{
  "vocab_size": 586,
  "activation": "gelu",
  "norm": "layernorm",
  "norm_eps": 1e-06,
  "positions": "learned",
  "parallel_block": false,
  "init_std_o": 0.00748,
  "init_std_up": 0.0334,
  "decay_fraction": 0.55,
  "train_tokens": 155500000
}
Each number is 128 + 32 x the weight over its row's rms, rounded and kept within 0 to 255. Layers, rows and columns count from 0. Numbers have three digits each. The size before them is the row's rms in percent of the matrix's.

# up: layer 4 MLP up, 896x224, rms 0.145, rows 129-241, columns 0-55
# down: layer 4 MLP down (transposed), 896x224, rms 0.145, rows 129-240, columns 0-55
up129 101:130164136138116149140124081110172099140067118150108148163177147114135143140145206120067117141148108078146110198147127074139157101106151085098162133112124184101094064145
down129 104:136080146100207127158158113111085143119085094070127098085074122162111152169173091100153126131153127057172152180130129097119114070106176079140137118118154143126153121122
up130 102:161127129144088106093077102110116173159181111090061112147157085116172101135152171136093134170085134212137101124157161083085114126160175131114099196157176078101147127132
down130 104:167152075146142171166072144101146103102141121150156105082133146134080091112135126055154136112090141082177089076100168130172086131169121120099125147134085114153075052118
up131 086:127123117133192108133130108093157165167097118093108071161103120170118117070167126084182115090106148123016125103121140107142136113144146138168140144065081130060093144124
down131 092:089156133168085132156099099170161080069115139128132195100151109144132137136135146109109123135119087116173111143130145147125135173201098136131140132094199096152104110136
up132 098:165097123196110114138115138190085155133148106168108148138140161141115049121111120165111077135154096111115182105207147114125085163131126198159142175131127113092172040089
down132 097:097115170136138175157144146106150149188107064148092129167132149132120098123170096111132113096133144093121149133112074157070084127075122107107149125100114119129150113079
up133 102:083097048156191099147132110096110129115121216176109055120186123112140120109154105108137114055101164105153077156136111149138121089109101116074085076152121138106167127133
down133 109:106103169153063085091127090102131127100066166125160181134183122137132148107078139166139142096136133185171163180187130146106086098126123149115136106123036110148104193095
up134 104:097130117176060075137135157109080159138132050164112097107136143130127071123149117109157144110083144150130095124082118108125112079125104095178083117086159151128165164068
down134 100:078101166139148159063089103126104139175124180140154145161133158082197133132136144100167138122138072140152113106159115033097156147215161102109109099133046086133110094172
up135 114:124194072101155131093132150147063176102152131149143131171138056186171191190116104129146116143132152102118136098151126103096146101070116112101089190093155142124065136115
down135 103:131125076117168128109121035091104189081121209069142188128166123139203084156178175149175134115100158125106154152124138140139093090168121155106120068160131113105091085083
up136 106:133168181129107131166110133097131113128136135111131108125169120097177129173123131137095100158048167131110121139109162173146045087194129100154121100160112171097200154150
down136 107:131101193147178123167190121119078136159132080112155122123128221155151116126125121092165145111123110121103064136128098108153144083139169073109130162069087111109091207125
up137 096:063148071125107143131111084116120173065132099155179145084180080096107132138101151166133177127137104144134083139114165106049127129141088146071183145114141158084083112123
down137 101:147069098138133137145143139105119149148139128120172122105122077100142123121165053105165132164116108116155149087088071121125154114103159068103126093135118130079194108135
up138 098:100068074098138169093213124088152101128118181124185143139150014136116118138091119111187095105137144141093157108110164146094096134153105050112144088111176101163117132160
down138 101:160135161153111119143131103124135159122163120123098074050098158143108172105166118073098098152192098098117121143083113142130131188114144152089128171212161134082105151155
up139 105:118157105184128094131133092154167115117107136093129085110097120078151116101122197153103087109122165169117140099113128072111158138098128121154148113117099053166129070151
down139 109:134130068053119121080113145171153104151174145096181151105151180081131063127106186137101085115135130122141187151119122105143130084159113108138158148174144125166115181100
up140 096:107084113085171120130103124115094147150150148144149118160132109123157135144123099126173157140096105127161125155121065176089150133119164097156151085106145098102166099155
down140 092:140159076108191132133071150154088121084158100094140168144201085101116148119131138158130166092079065136081181129119089069151114181130136181114135090160132080116140119118
up141 103:067198091124130133105144153093067115143155195147149132076097116093186207176117160120074145132106097067148101141151109130108185110193148158156121160116103058144119163111
down141 103:121140101109128148100185081098104130093131089101135114108083127135089109133081129167114145104112123201111133110132106168129168170189140169170141119112109158124141136157
up142 104:109138141098076127141133123110101165119131181140209163152166180125079146127117168162075120117126101135188078108098152148081203077108193155159118162123126105074102091135
down142 106:117149167082112121093090133148126153140138146134177177122117198116164091080199137158038155114171088097108083103169108152105199092121170123090199142087160122125108139192
up143 103:129126152130185132100044137129110066086166067100117101107117124105115149132151143158073141086126179077154035112142115126065125145152121109106129120171131136112138121176
down143 104:121138166056094130125136151174139092136073165132055126097131140128175102168178155164125134151074115138174125163113105178145113149114138143109155112107136146159136129114
up144 103:155127157147151100099150095148211104122158140099109148096147117074112075130123153116161147138187111123103171123179172146156158145135095114167153098162093168138132155116
down144 099:119057122117133143147139170098173129143175098127152186133137099055106148113187133184155127171121172139103132137124136108078144153172159133158170115144119089125079180164
up145 102:098072149176180137097123167133139068090122177129094172199142125101144112131179127128119107127166105153070137111104154102143106180101162071162089124134099178149147132119
down145 099:069118174096157139099148090178142127119042139141125116125088193096100146150113160176134189125129123097124099145113108089114142175121116128099120114134137080135077169125
up146 099:141148124130182161125094103085123149115141082136159089141156146125162142077166095079192149130133156159127075125152116143115106097102127146075104125120153175109039086108
down146 096:069141144139154197137096138142131088125140157135127185135090107202099157156120180121138165109116092135154126118042130096171160129139127047091166165131184182123178147046
up147 105:115065095133121187093096103143091103093072112166122167162081181120164128168133145142072165131134209092125130143112113098092095163151164097145133160159099168114146099135
down147 096:073139140109202106154138106096122158153154138099113094138144172149128139081119132166141059162140142144183135094192118171127125131150181120104079096190159145102152130116
up148 097:137092050209161111078122099132181121123063127085100168127118131074071137165165184117188089141122173132105130132095140065111150171157045118148161101124130083152116131113
down148 098:169112121133077106092126114150137148099089151083160149157080092146219124095151058097180096116097144095044203107172127137125118140087097146132182119137103124121117099162
up149 110:086108093168155188114090167091158121156152164051115065078124130143110140178128143153124089114116186107153060143105118142159132137121127099169101157162163113127059133057
down149 107:117129141090162078135137134109119128145115069145111125142124154099112125130135119160138113102141112109159142194126152110179205108127169201119113058172098107153115088110
up150 111:107175104143105138131160161138141068084154103145112121141083212130123126148128145163154123128143165127157107127152081137157161098153099091169154154133126092101118129043
down150 101:202171176104070159177082167122163075151102100157119104145099095074173112154159136129105130123086158166177118151109149139109131153166086121148131130172092105188092148111
up151 102:103169091144101076132093084151132119148102099093153122131108108162093143067123096112074134099150129125087147160210096092076162097145165134170113100146133105149204134123
down151 107:120150151132115079132121120118126081106116105153132091158101056086150164227187184110064107078114127120140149115150063113139115131106054162130119123161120141183141135122
up152 099:099136128148150180154128091104058100113214137178069067045143171168160152134152211130169115139085139131060128093104156104090188121152136139138134109129159087107104112093
down152 096:094142113189101162092093131194097100151104120139185155138093065143167119084131127115101152139131098104110114151170094125158173095146110078074109138128137103198202093110
up153 086:052065106091138066156156150167053183119087114129174152092142158117158182141175118136109065104120130062105128117195122114077164142159131128134153128093104157154096181116
down153 088:114165173176132144110175120193126145082098110181156123083138129141113091059102104093169086179125107138092160180087112083135120182082129067165143160124090156175120119166
up154 097:141106099145112158144107109110156123147117117111124144108143166160109148117125099157100135194071083130128112140151152120156134117152157155082103152062162151128120179103
down154 093:157146156113112125144127142123122104212130079132120147118098088101085113142149119142187089005169146096061166145110090138138108115136092080114105189167086134117107114088
up155 099:153146069165152159139123133130119091111158170099101137127144161148199146140080156067170092143138105130130114123133120151076148136089115092147169145086129062144142115119
down155 089:125151196134145100123156101168172138086089126122156091108137176100089097158157130174117173141159165082098144110128074152168062120093111190080108091111119143085119198105
up156 104:104112159122056100105125061117125149118123100149168130100134120167090085135055055090151085094135152148174130161102129068133136129085147092120105130139150146155149206138
down156 100:186148084161113144203141121087086119069097069098074046141136091152143166118163102150093170081138172083128110139123139112129100114104142176130166132099116093113174167097
up157 100:115083136134141140119046164138157123128153120087137155121099079089171166151125149099138144172132109094149123190128130125111121088111088101151125106131153133125145123094
down157 101:148048132120087119157093164151121181106083116143099145138162146069136102159184146118147184166071135159119085192128089161090140135184168137129144117085140151122114123139
up158 105:094133123081150138074127132106132099146148113180198154111169145116177081125092116109157105173147120143135134108121134098092110159091155158178087148103079189160117149188
down158 099:173083162087147069079137127098080129157160156164158163153095106170170077186169136093169131166091106164140102149070118096088089112159163099148146093087159118121124078080
up159 100:091127145225165159124150103133138165106140121157164130159122093154134140158140108126153102139106110129106093122103123160091171110136126106116073113139089145138146103131
down159 097:156161142102078111101070132104138082123060148169094167154123137134115113156110097133102122115104093208109149168154079084114128173149157156100161155137118122081161153097
up160 094:130074076116171178187128112074144174116114135126113086191063137178093126118175151118116099116129174132131124104131148099131147100163080106196132100139103162130116146094
down160 096:085153156086192160108148149164124095083081129150113105097225165168168141106083142124145146165132117114165086057114067152162174143089225202083182142106126094117104152127
up161 092:154141102156151183127098153102083090134155103085099174116127124182139112081121097122127065145132125117166119120160150086129120124109132142209159111132121069102090133117
down161 093:159122114099202181195123143086118150145113123115110151112165081079167124104147101146098134157125108126162148125073177158171144103111182117090116094129108098132152170136
up162 099:066150132119138155127088092115116159111141135118165168168146117100151172124117136153171105131119144182116152048142172140114148105116120135178140142162175187104148059081
down162 101:094112137147123150107103082129111139148158164185122142111135123060110161145135050078138097162143128120125135099136097167166081103126167094148149096155107146133155143138
up163 092:129130113151116126087106153135150089099088093117148111093075079127160135111212204033143158152126159094151067115154148125139102092130148113151153093147135098144147104149
down163 092:121099165150110113103147160098164046057134163144099098076140124140115150167049152066146106172129167155119135149127119091067120117104147097140192081107112080108091114089
up164 101:154067126098099053130189119101144081149081161167164137134160135103119149140123111149089096094148140075104129152195174162181161111138119131140116129074146159183085124156
down164 097:154123124136097120102089175132110123124066104255168091098179114114102125112098144166067128120130158143109111168127139101154101099100141115130126099155121126132136141154
up165 089:169157150155216141149145123142101115149130132123107112118085135175161140125113093138109095178127157191134127073104155085124157147133158116100094177129109126088152145114
down165 096:099105156145090150080066102136127146150120137142135116148136091163129109114139132151148185119132088161170106139147125088079093151123073112153097151096168206153130141119
up166 096:109134077116053126184130087125168103183171166126153113120113082139126151147172110122072123134166131118139134100187153099116142092128078107132117137178125181129160138123
down166 094:148116099089158152159144143137073132131197107121118145120161095199087160138108141133098122118068118153146161084100118086083126130144168095096110129132127144141131146162
up167 097:157122126170101134140136141121141094125125104150064087150105084129142148110131093116048170091111088121112103125098171147115153089092122133114170149135124071104171161112
down167 096:076025147096201108199114137176123139156102077175137156132122150135156122107079183136143118106134170142205103128176113108131124160135121129135142085100157174147129175162
up168 094:188125100143063187095112116183107132134130117122163132132177104157180096072118108064126099121064113155086119166043086100098126143071138121121143171111082157114155166123
down168 089:132184166099115155194069083122153087106147132077117143113134079187125118105108115141142188032135083114118112119088142080118183160137133140114127147093078103116127111174
up169 092:137170135134190105166117095092095107136067066121111152140114160170134099085157110143162120135081151169093194160194096159161138154094160129131088157139125170155119114089
down169 099:131168159116111129122159117150148199056138126103073116120108090093095129127113106082116130105114115152092083112133100127153091169124069184147059121104173125138121138131
up170 085:064181153162168159113133094130121113136164141158190137075110145191090146143141107208108152121154125098115132072139110090153123102165075187142158106098115103096147103124
down170 093:135134099130090179142132156103105119160146112144125095169134178141136129118117168162116120224085115108134079131158116051067139147189010078123121097144214134124126153098
up171 103:094162122141168100157160108136140162120103087132109109171152120161156109142136191164117108089078094144147174116099035127143117119137181154134075081154143125145117139156
down171 093:134163148132128121123106090147128141159124177170176142159125182151137157129122108071122166154141144085135088138149153114084192124122134126116196110142083096102172137121
up172 101:124162171079175144081169071128110091108107100078115141112110046104102144176147142086174125111070142110121096093160126157167157057071107051107090105151078115142074137128
down172 101:125092133135167139166079124183097127157166092137096092114103172120077168130114100079190132151099121069179131080120136131111058168096135130167094128083107123140130107153
up173 102:103101075171145136142155144149099109153131097204114096086136150097107131135106145130155184152160175134153152125166179142127163132079124147100130131132109142106137155098
down173 111:160170145086154130101155095124143087108147095115132144140121101099128122155164103178131163127136135138155162102138115152131139133118091129090129029084037186110129129142
up174 092:086123145177109172148140103071106063108114116117140142133156127063069118133061161120130152201140204136140127120152159113151137118145137119173099168110095159161144117176
down174 091:175135106098140118076085209192183112090148118138066121146114128166098091108124185140094158120072102090178131141094154140173137188131075122099172154124147146081117166094
up175 094:106132162166112135159167068150100080106121152200117104138131098110171106082134116171099094111155110110142146168170126087125167171161121096155143134157131117133119157070
down175 099:143144138125154149080074088102107072134145200095158122119076150130147129148138107152148124188135166180140164106102059202094130094130086125149173193165116130111140077170
up176 097:075165111122079187091156097150114187145084126081123127146115103168122011126070163126139178104156140083129074154101106127071129186153121151105110114138097100125167201128
down176 104:110133063149118150117117098130103099193142113150144104151072141114127146173126154175151154086091086129078161111137102162157131129112143137122137139105120152067135094086
up177 093:138131172109149127101108093124165158102102114079160117117119103126190159137086147149101095186141108105104116106125155087126083145156139145122130116098155101169144152136
down177 100:162146132110099114167131152098088091150129135101102083211088159131174141083170090126125123119102157123085125131101095161129136117108081129102152119179102115116114102124
up178 102:106122114119065109113177109145190166076137106165096128163193071146182128172155105198152115149125099154165105150084143107101099124163208129140100084101110135085114144111
down178 093:109115178141138157107099051073150173120125121095163068165096129130111143160168137119100201079099113166095095062129099150106136141163113092111097120156154134121050100138
up179 097:137100135136145142093145135106060143132201136123147179112130100068136156078143141080108124097111163135150129111144142112109086139133097130122181097116118139123168121152
down179 096:100103127115144120175101170148110097147095115149132139159159110170095132128116134114115164155177089105083155152149067157163129118136153088135155153180141114128149144119
up180 101:127171132126094087108111129110120122070191157121150205093110154159103101144123132160088117147121148166136131068134172084161064137104099126073116151115107156085151151150
down180 100:135083141142069096137116179148133083170088090104147174178120107143106126116171160068088107048191083067081157084168166162154176086107113168165110106127105098141109101180
up181 099:100184106088141144112222178123151150094095154176175152124070144072162146081106148121166126220121143071144144114114159168073135079082138111096106098156098153019153106161
down181 105:135192085150120075140141109097144141079122119112093091131147181185109115089124112139119127149071172156115119083134085130152175182114076087092168167145134113104115105109
up182 106:127143157178151163164123128155098071065119126153132115097181143136134096156118176168117178160071095116102108092173150121133171104086142117146111106128111115100157125114
down182 110:123149166148094147064223157118132089118104123175115139073092130124136146152069109156088135145105137111116148124079073085137142149198145100098121137122162086160146164108
up183 098:101162138058108132100077128107120160154065182121145128138108079101140130155118114113200123089108122149095124168110123126105113078129100057128141109092112149167109131197
down183 100:141143073170168101148135141127014186131108159182154106091138133167127111135196076126110069114104108203134176151092113133203135204155133096148153170113104103147134155124
up184 101:200131107146128114170135103050129153130169205175157082154143063147103140090073128157081061059089108133165133177116152141169092161181137102109130089171108151103147155142
down184 099:085181147095110138094073143124100115165143121154114186155105139109110125074106159105133081164164145146092111212210146154105086144128149068048155103158124059088182151165
up185 107:133119130181151131132126102105081120076147158087122123102161123112183117081121091119185148159143110105145150091231191111136082124148152102112154192153137174144049083132
down185 109:167069085102147146136157147115171184162180155147126167100133156100182110170170213183129147137107108143145155187091106137172121180137110043158102087128140125118115153121
up186 090:090113093176137167151190126111055090099097107133146179114088074117147159162138113123075125161158097124083165173106143146077150134122175166139191094125156133144000130108
down186 086:134109189159154123174159146054134143133092127121146141078116122131098161147108174056157114116120102126158164099115110155169130121140138138177110116162093111208133146137
up187 105:190139177058120112146160107089112148075149115119155136085148126078091070092105162093126106107140118138100135157114094119119157121113144141155118183168051172106172161110
down187 102:191074115098153137137155113104136107107148154111138152150108096179103196159176114122105110094101087088107115146116114114162184146176156118120099149103110160094140105070
up188 110:158133100145186098110094084151132125189154049109074096142065181081156177140080104109160098125189088121107154125183157148063135099070129144113121106140125159100147149112
down188 107:129111139098099144140157094129130192129108126138161155062085145094178154103181151186128096132135125126087172146120172113182152121125105118143122166094128143111087125178
up189 092:175096110092086107128102135144148102119129173117093107139078163189152098112103126098178128099124144055109177140097103079197143087088126144133060104132081109143195045094
down189 092:041106198157100149155124139123063084162141086174135094115149107098121064118095095111154096130128111168143116116119123178121138164139099117135145073156176188130116134136
up190 086:091068119126098137140091170114058148132097101152109188113094095146133101172122144111137113206149127164076115104135109084106110126167100164149126161102147195141101176153
down190 091:085118141136138136148111124143094141115102115112163138083110132149110101172140149080154147124157092113114122132082106141143119155116109077119164085206150135096110172096
up191 099:126116059116119158140176129147077159164104124110136133127074096152141131077157070129126205129176111088116091095102095110153111103136178075101122153085181127106128196114
down191 101:149132185104162154149084125116146165120196127121084107117094130143175066106128145076128117095117123114127126177139133102093138128161120104127042181151181125121159060146
up192 104:120117120150148126082146065063124146124090174128177111166173059134159095142136119139084108150173104099149094159034114143156131146122079126171152139085127137105098085147
down192 107:079137161115142128111050156163107193098110138121087114162096199165139120167144131108114130162151137142118093101093066091167119148123049191095147180145155141187150125081
up193 111:173089160142127122102116103098133147120130116086124106156214118106127123175098128131139090121125139145173146087127145135110081168156141101092168100107116125127108106092
down193 107:109152144163097096150091165075082115118119137065073095193154184140105156123072112085115121117121102083151124142115168088061123136188116119125128080110121117195166164099
up194 103:064179148125164079151117100103110192094113085128125154064068146144115143141164111121050135146114148105192137094102115129109142077144123151107177198090109122145099184101
down194 104:137083102162099116140176147162098107117124211168051049132175088095163119153150154086086104116131154147116148110086151111077098140169163088135101100172126147102148131125
up195 103:089117154059093120142082133142088129068141160169139183111200163105153074133133115118108119081169131130100072053103148122059170184129148166033109118084127153095157111109
down195 095:165158042119140171119120137097118187088134146139158164160141129182143167108118154109109114110107087170088177125175176171135061129118097194107166159126095112183085156153
up196 097:119086152184124138147186097104183140122120132165079132178051166110133156143134113129128132095087163135116101150140128141112136113110066110104169168083154101091121075117
down196 095:144154096155161129108086142158109146191096105131151103095155134181090116165150163079138110174156085196102160150164112137146099151105148137128156101184100160132126153128
up197 089:096132119097087166148136100153136159156126110212121114140102145107149086101173149089124127061158140132142128156113135121099134102123115101167123165107119139089156159155
down197 097:147067095164173103187088105149106108114103126114133112139127100118082157116127100092137158151124132150147159125081058134141128122155161219176100107118168200133110130077
up198 105:108136160137147149161157111146128218153164159127110169065121096130129131158080091139067083117124098189132113137147121098112110091116097127138130123153108097154144140109
down198 114:170137097076137092103121122121127127146139144133136099180109157125133105116132121161171197128145122167186132107161133098128113137118153120098109103211123098142113167107
up199 105:139093096126142127113117141106174171088121125127170094120133149185062106117142210171086090097093136088085125141136122097084174112232177123116108134115143143127163090084
down199 111:084095162116095140165112119118128172116110092106133112088102103122151158136130151100133096170168130130157152142191053150179138115129139047128091150141044113147139133136
up200 105:111119079124077213072191134118137136157129094121133145148049055180102144139107099069119087137102082131139128158136120078113078115051140123175101148175135188151132130169
down200 100:122103069100169112167121124126085105074110114155114135185164119144145148154141142132171172081069123114205172183161100095098121048111114139109157092154169165144188150172
up201 091:164124129149123080145105146076126126099142123092156155144061119119106133182167068144110089143162148136175197113122163121168100092166125110120107133116111134113092138128
down201 097:152135176126078121176112138131142144149105112170119143135113112139115122159133171123147065144139121101151108125132102142160143144128117076094102117133107140071151129169
up202 102:131147142106120152093104127114118107087134103111150113161131075129136134161102109134141089142136163152129105086135192121145152098123189143107097148107152100118149177159
down202 100:153083095115160121142130104158070082088150125132084160108100107159092111098101147088123129154182095149113090160184107051122161139152170136137141101103131107177135133155
up203 098:116134117100179128135175110150102148091128153146080070115123153112161148096177066092188112167073096109132132147119099136107134111080103113135170155123132133158093121131
down203 098:196130101113047102097135122110137129191141086158117148115121109093092162065120157138118076099167109147049145155147105149112090145130116073131135124071169099103096139110
up204 093:142113146133100125126181112137129112077127179128143073072164185114130129126088132069146117105106137121109149105047167122141157092098109184078134136152076151137112139056
down204 099:127124129150162146102131118168127183141158149132164096207128129081118147118085154099155120124148177137138160145080149166172102200098130164090162124134136147130132123104
up205 097:124207126123090081198131152110138061063113133162103075142125144133162098105095119155127135154114103133096114108132139181117154152117129152119106204187123117096125165108
down205 095:106157104151126169182156116180059158073197130125101179129088180151119109184144060204105101098175162100160105140100114110130105181112096107146107092135121140118143114190
up206 088:124097125168145162114056123028142094106146036168152084088128131103109112168095149171143141144157113158160126115150103128070122102185101105125117130131185109174159131160
down206 090:160109215136059149085089128083101118170125155167198150130103133106115145100099160110124106159100065140130130123116154172108124108131169109112140122133088179088095078131
up207 095:101125178146073071175112169145138158143106075093106091151129062074169128132138069155112116115096105123152087141111117179145112155229103112102148111116158192149137091122
down207 097:167126092124109140100136069137138130147159096192184119134115157111101147169100104118122099181140136081136126106041136076153228112111063137144124148151123141095155158170
up208 093:207205112114179135146153122126164164105142102122091113176043137177127145138101094084089176108105096137102154171155102170121092134168111174103130118060150126100105168118
down208 091:097102162126072177155106149093094193175139108154109160140209131097076133157130120162164141155072178098145099095133093127095166169114157162143167174112139092106113149110
up209 095:162205126119153137129121171144146100088136104125112170167121118158125100179102105255130115141146162059129091103154062074112126096112130157132105128113122151120095089152
down209 100:122174200136051138160158107065085146122190127104138116112142150129166081186155148136103136111116147121100164178161159121170168156108078079089064140128070150089135100126
up210 100:090114171124136134058138167112179118095141152122158115138137119110122139189088101045166126141134125178147131100104138156092148136112137105164116132133120159091101065112
down210 108:151147147132082153053094138109175090155070115099159126106100128070130207127150113157135134110101131122059115114150097103118141127133165081110132051188097140089138125118
up211 101:125056094143074158134117143130140128140148135134144109151089131116099196140144183140150117113072096138133142179077125099097135236127133081145118177155203183150092192101
down211 096:156064146141113117132136140172085194123174119181098169124073116131146079202128126119113156136082122135137115150110072088126158170157133090061103151076141030108128141125
up212 100:144214122103100166144130134168051177098137077174150121150126154117137144111119066064109093170135112102113159112134149107143065148140133113116156101086141168126151152156
down212 087:112110118143104140183139130123157087129113114136123147085116075096098031124106168117150155151160088150166147112090104180141205109122120121166140141165116106070110109191
up213 104:132110060087104115131142082060129188089144140109132106123114106124137127093140150117141149089110087135081140122109088158124131117092097102169131165115073127089108147069
down213 108:084101152086107065136098097121110170175109128154155122181135101160167105156145167112167113177195124103087097159083173107119143128103098171075112129185149096135110130110
up214 097:165167137135156185141092148128069125109113136093163157157151106147157179105145120130075091104172145113129128061110110171074135106139144130161094171154151064057132171127
down214 092:143111132125183127113127185134148145170130158097135048125116118050099111144112112112127091190140134086082188177112133179175149182082142163094088118125212147183132075072
up215 090:130119109091064157122157189108086118111087147138094124126110145177082165161085111142160129170107170155116109181109148149108153178088106188121091148158179096137123120094
down215 091:168132190100100119165125151091183093161137130182113141079116148186051122095112147106153144132093084149125148137127090093112137150142135169125111079107092100123143135115
up216 096:104173119133115130145109128125146132140150122133107147104106138111118166119152255169165089158145071086127142162098139145129116177166111157176121111052100169149092114157
down216 098:126145164163143169101168062141163138084131139161094127125141132163094149161107136065141123150145155120119173079127104108109109099120151079089125113132154118168166176096
up217 096:162104152136121125141098103091177165091151149136142162084128094138152153151106183102113144108118122113123065074125107154165168115146177106108107124070099088063147138143
down217 086:101165138092153102099160127147088120137065123163091096092141074115170141152166114081081131149133149128137165172157137113112098110139095201137191176103154154142130180160
up218 095:079124117150106129147121081162100092116151163117163102107130134126116123149106073184161152183121126104108121098115093106092169100106109130145090111176189119176115118184
down218 102:059110098124158145139117106135108096140115099096071132205086118132148096178095157110138121104091120101089173185121149162146046132129103093173116132128086120093093131142
up219 094:132145089143103150095117148156128114133164152134115103134154120111146093205115075110068125136122098146069102099127152134118158154118117152154126144108068086095110190149
down219 094:149054153150149081160144145143138156124086127139100122185088123163091215193096158139106143129150102160140110138078124091128137104130138118064071143160122096135115150139
up220 091:170157109133107138135099150146121095149170114038172194048171093107133136120115161182072132133114116136121109133102134127164159156145125094168057094113146110117132183140
down220 091:100141182169113152196191090137122166150130152095099219140151144130108103142168104104155113164131097194178122127130091125177140102109110116127093104147161118130071099137
up221 107:111119079127133145135106176175158107178142186165186155121097107104113109106106154108155119154112175142089146120085189164130173122115119144070148151094082163082087168104
down221 103:045087183140057131174167202111128119105058166161177129150171126114135175086111167114193157097159133076063146144150083153120162129130153098126132162172118177137158109137
up222 099:174134061132084203115124119136058079139108107134131145148086171152155104122148123141137109124116085121147063099131103169157115116131094139158153198167107155114091095075
down222 090:188184153138131104092083075099187105143130174128142142159124058201165090142101156147110094138141070114109136083106132152081135125172109137134133099104180144136152100159
up223 110:078105149228167156139123136156101139152095123120108126142137163093164131175131068114170080132147152093157128039138128130133149124109206120136081114118067065136137076092
down223 106:071128071062162106074110111116092104163120136132146108146125184169121096110119113129073192138085132092104203149122125152112174069174084137139105156109083112134133154132
up224 102:105174133170182166098134099161145083135188160088061124130100102148150130150173153133148107158112136105181102138145169109121136139093105097102141160177145116147148088099
down224 098:124140166107172074124128140204154119135142121102192146088163094134127157151142056116188116164149169126119151139140109107082155124128133123145117125153180154134131143143
up225 103:089126106155046138089120120118117086167102122071122121130181154112128126145167130143132162117142119148084072133079101192084170124130164149153146047079065164181138135136
down225 117:100155111144200162140097173150110141148173122090143163109151119103149151092081121157115166097142103102097108141136134084162180161056137179137174097104151063208167128091
up226 107:113032201092119101148124163060150155116091117106121197121134132091126164153201155095122125131060154128144160157116089176123162050128137114148099130148110110126084147175
down226 100:150156143179117141101156142062121096165129115163087129131167087127128189129151150119141170158085135132208133115153206125084136151141076158127148122128140110095180089170
up227 096:110093081128096128164146109100135118101130115144123124155132087146107170115139148102163115102108153064192097175131149109135125107125137096097100072167156115129110093127
down227 096:121160169075160105096108123106134196170166149153124077104075162136150076178176157151094136081145172103073173082145082155142138105165116121134142149104153135102151186091
up228 102:121169161169153122128094121124120152119121120108142193121110138125139132144144179068158136134092108111116126086133154125090134134127139143160150148110172082088139044067
down228 101:118111146131140203119159159154133149088127120137118123176135090157110060132132151101125113184104143116223152151152081175162148121097118139165164082160114139094132137148
up229 095:192071093144092117155130111105123127091104084124021105137143080118118103146103174114171188062113131167103161123150121147105116077190167138154145105145113086169129063157
down229 100:136117120138139126130121079074131120155131161069132045119084182079141127113074144164189093150124137061156165100123135154119046098120141114086132159217125158190167083089
up230 105:137187110139173194109118118119090150064116096120183135114077090128129139172160107155107179064155152133144085169125174098125132129169148136144114085122145180155102153126
down230 103:120181133142136106057153094098186121106129111154163111168079122071106139111150161144082127160158149168174151102146165080109140096096051157150093116163153201151116134169
up231 099:075148149091127238168131084137092057093073156106167156064119172179141117121125137155121054142104122114124133143127169119070141106083136143156111075092092084156051139108
down231 097:122140143117134121144133151136112138110046150175127034138200211105093132087164108188171166144170094121132137176141058109079135153054092137177054101154118123154135104178
up232 092:100153099111113133166109065113178075125160141112175149131166152130113131185104149109124157094135168136169095160127149177044099082153161162175105132110059159127140173126
down232 086:093097121161083078144144162090128106074129086155103133062111108097093108116148187170133112163090124147097143109143135083181101114122071121124105119123145099148110078154
up233 096:157165116170110152142200085065102136123146116132131180092165166135190133055140190143101119110103100130129086178138126087109153162125154035156110103107115128111127100178
down233 100:110092175134135141113128111139131090098139127187129126142141109171131112133158098133119128123161207120085070175115170098166129061152142130117127111150113104073179139121
up234 101:194154147104089087153174095128102102117196182122178132119096125167142109149088138157135168153097137094146114152118138161122098148096102154116127154148046141125105165083
down234 107:164174186077099083133094114098145113173194150178120167119108113120073077129052067138128103164133135210094116173164131106147079134143162151143102131097142140212126156215
up235 109:151113141132133063104132189136117084173100142051123173043149152157095145140108163120098130153111147130098104117093172147067150100069092167157111176167140137211081133157
down235 105:094089176096149179110128106151125120097167118116115098150133142148117148111137105136116137118144107098101110180108128104124140128116147145182098098114075196113087101081
up236 104:155143066145110119139110083134113102082142137113141125049155160097129147137134141076087143178125140097105131125110167083131084140136101152166143125182058081109150196143
down236 095:232096155112137122164133155138141117106098171119111136147103185179096161150174096095134126092141120085141161143113147123187104128120121176152152107173134081127143074114
up237 104:076159072143130083116156089098142078083111104099087156148126154140129132078138125135170085154112125130178101098129162120152117157111097139136065116100181138131156072133
down237 106:113115136120162139128095117085101156128117144182173163043150098129115112082074112142170169094164109155084150106057129159104132104116146090152145081104121157070170140084
up238 103:157147112093077093118087117126120151096110046120145096091113158129149106132118145090117106150189064195130089146195118225109078179107196101095054166161150130112098154145
down238 098:119117209137137119107113198137158113119136115132125099115138135142147163141139157119123069141089138152126127146071161113126170102155163129090164086106129169090064099126
up239 104:197133133178102137091179129195169165143117123114123137064127075152134092074154103132148083113141153119125108130173099110170103101141092073089170085112135152105143126123
down239 102:045142117097156083154152144142083110167135135154143185156104053146133165080088202165145132140114162119117105066146149069161112106091167160134130130150086094154168171118
up240 096:085130194116064127117124143147081111109106088160099146163085152112110115120140145136138157086087144120134159134156174142154114090038123097086144170127156100049137140155
down240 093:143081107156141066105145132093195088154126130140119145148122113139055141103114189100078162169125120132129132129154067125136129098159138115107090058088162222071188136155
up241 094:106162135116104097175115109123087177107158145178093161121108147163060100139120200090109110088132183129088156152111181119125102097139085139128107142114124104125150119124